Part of a small language model's weights: a variant of Muon for these matrices, 201M tokens.
Each number is 500 + 50 x the weight over its row's rms, rounded and kept within 0 to 999. Layers, rows and columns count from 0. Numbers have three digits each. The size before them is the row's rms in percent of the matrix's.

# layer 3 MLP up, 768x192, rms 0.37, rows 16-37, columns 128-191
100:442513477445512493603529473453435406561557457509522587369507475475545595497505466484532519489519589488523537401496501466492511455427544441566493463526482484513524511436427557492532488628465351
094:433556482520546456538467453566540462523555480524516479489452524471406497473541497409538543562438572552504546495488464518494533453492491447510520400527543498501527555519483452450504560494439490
101:422494469585428482424498539530455527428597417538586459481601523610508460489471516494540432526463486451448411532381400504430496504607480432530535508512512447477530474463497510510473477557547590
099:542463439547505449427465579555450519533515497470527443550468432447441514521505502478462502524459362460514464466521436556474427478539493478515500427507437531493488516623581520457422573513479489
098:463523537440427575519581551450537548595472582439588503541496592437511392414512562480534530480474487497544507525528466545513574464386449563489593574527493494434515454475418445432481517436479536
086:466601592435430435525495508433503529482492412529492542454437474527462650473503530486477415467525484484467465522544515505533464496519465540529463514464535542398556442519523437405465465530533454
097:515484513426497508495529515491547439506603539445393498597464469601454502566472526534519464459505527505435521482553498538425563543540474438483476499500463450470548483439541526527543492476416482
089:526389522493437568479457461487513396519429526581522522483577542482537500474499449522471543524469456492519498480484585595461466561619444447448499475541476533553424478499574460537493496480429492
101:478463479447533482572543474499495472527572482582475492467418570555523434501469579539467459538465472548500617542493498518444571451445597388492562560551514511470500504447529477501486505506495571
099:421491542388506475519466469555394478471379506582510539493508419642465397467445516437477533498521507549503567499477448490421465438528417468537560469414495552479462513531544545522510437494502477
109:554507585535372471515508495474495469501499512530578567545642510474490605471499486434455510532558492475471430476597459506535492557446530465520438448459531520397420531521404563474481530436507448
090:512487399528496491514547439445427478562454478546519552463559488507415532455525513389489482515524490549510516492556510428551516560467544473510461473439470597476396557491555590456432534500482405
104:492535465505531449485518447565582437509495427453447408498437493562448515604524411483478504469511466494494597497530510498530558448613480536531528514551551525410542589512597546446411564591498492
097:538501469504529538515579471537432470420450569559502572487500446529435530496502432427494342556490395456493333480392509501482475514540441529519503484447588509509458560514538529529531542553486453
092:467522548478441579452493430543461519549480574481532429471434477535400570520515488435502516491529433472567562564467486494437507544480396504493584479502541501444532527513542429447497580478509571
093:491409627480574456494540457438473443505492500567580506440463459546585563480572504425501488591500560447536485462506495543471488529521510562488449483454562464619410463465494600560553435427477503
095:492561580462445385482535455465499496563495445389506479463464492458468498499571499411498556416557440507526506503604536431536553530458613539508642539530526585455489444493631480451532497490497479
098:502505437517639539447512467496480531408404528572554458520477521479536534495500544522433519579475460550466523441526547529451465489504405536478470508516509551485514485590548393486559491498575463
103:494430611488514558572458527480523464426441449549562506450447405567423491556575504452581460486503410465444466565536500567497541458418511507507554478514521456601510454514544544497494546457530539
099:442439423460522535460550544474541552488512485685491458499519431467464547534589484572493437464536620417443500539487488550493488483541526505463470499512513473550548501534514561502450567430456522
094:532467586443547541496462511459485539379425543414503434443557486479466496489523538396521499529554504582479595535447570538521492497507510490567534457509498405512561396550577523495498530526510554
088:609522501421446502490425535470507589512470438453445381570464514521468505409473514456485509547552470464520530496570512483480534509462484528510480515488445422499494494468505515480483440449507450
# layer 3 MLP down (transposed), 768x192, rms 0.122, rows 16-36, columns 128-191
100:473445542530463556452517491469516510434417477439495503548468497403541487497497461611537614484434421513532437537515501450505470483519521477552609601573511561428501492467527413486521529452548550
093:429539502450623583531535511538572496536503551428550416480382518462540612477601623503538693522528520404506479511529498446469468501426443428531543491491534525484483518482480481453487546511566416
098:452591519528570541531438481500504393504376561451538530530421420603519441581476476459539649416490460488533433458541538519531502531466506563476488436527547508513418438492471490454503468462569480
100:550479496544436547538470503449504496522572527451580526507467406546474478492564486519418501559472483483546426516498492454550550410523388572481520539554483466522422463578554508503482478555534457
100:569440511509580494506457485470420524537492556456508474639526403525417527434495453564505570445452445598401580523499527431511478418466458457465533532559524520500547488495457409558529455479543544
085:500517449514517522498482460390480583496524542510505475547516583574474532394452578472542683455479452478505538515453520505514446504485530468535496437481461515514446477468536450442513530542462463
104:405413527546429499531403519571554558466501499490489521586476550520434462484401483571487514511535468545450501480509480540410467501519514514477535555512451504536513477531494557527430531417561477
103:468497460535543457508444558442600607455495571529485420549444403465521428466549543442511434450544551546433511416515466495481470449468454525494507542505554544502569489513457578550480451511518446
107:527518522496626501487480531493486482432475510483585472673361557600509501484475422536510453473434486532499524467495450483547432490408522401546550495427518504591445511555457435567498486549491520
107:406501498573475475465469402539474493514469534553617594546533511558423402479521516528527557459521406513509544477535529454571536465463501420461508622513366505446449472548537493585518542493514551
120:572530534498427521466470510486424530531537486427528550468534535476516534432438495484445528487488440490500417498492572532523511549561598536545470520397470569472403506573544455597471572389495551
093:545477478576423478442460531549459510490542502408528609473569606525581413526515508485590542440570537539491477532472544496494512561478470566394535492497471449459491485488519451463467406545527524
107:430532551475438521426552469457518438460571502597554457530468478479525524484463511593360541470551485521490504495508541566533553435504515501495537580501537544550473529424504472612552567519517507
094:543560505527547558464518478501461498416595487494495465424536536434508507423487604560532574533570510388499519547478391480520603491533460501534499455473486557522568538477565474427562444626519494
092:565460539549515528479544511490482414510537465469591542549514553504500431530454498453495533543493530515493524504628487473432475501452454430502454603438492489491546542465558471581565415532479505
101:507481483409509440453520584541556507525491492411499488524501524553481448462470521416465585582498412380503499461526568598510370583522491504526536418452493568444480538490529445610528495549585482
093:535516459558546576545510354492476552572537477500541522469524505451586551408497516539551543479453555489452468460440526544528541501501434491540423521517471461559404520571532387488538542485464529
101:466477580441469489498535510532516520539492517537430470475497422521589500468477461525537420590486492519473440462507543465461452477518551641448518508563512498470559548405454519527460447477529462
108:420557467574439546467521478422478531504489472511461477561537521499478500543488401459568538521478478539537556688468499434423454570482426486557557538546508482613470432519380486520542545519488530
106:531531472535430492452509388534492530531466443504555492586496489537569462406541559554495572504470543425518460506526449484564541502495568548512461457537534583545512427530454599572477489512478457
101:474505492515507593531471567530466379445449552473463443454521478524469468480507407487528545521509469496442485462406525553470475477498454526485498440566552461489451592461576506541479454531464500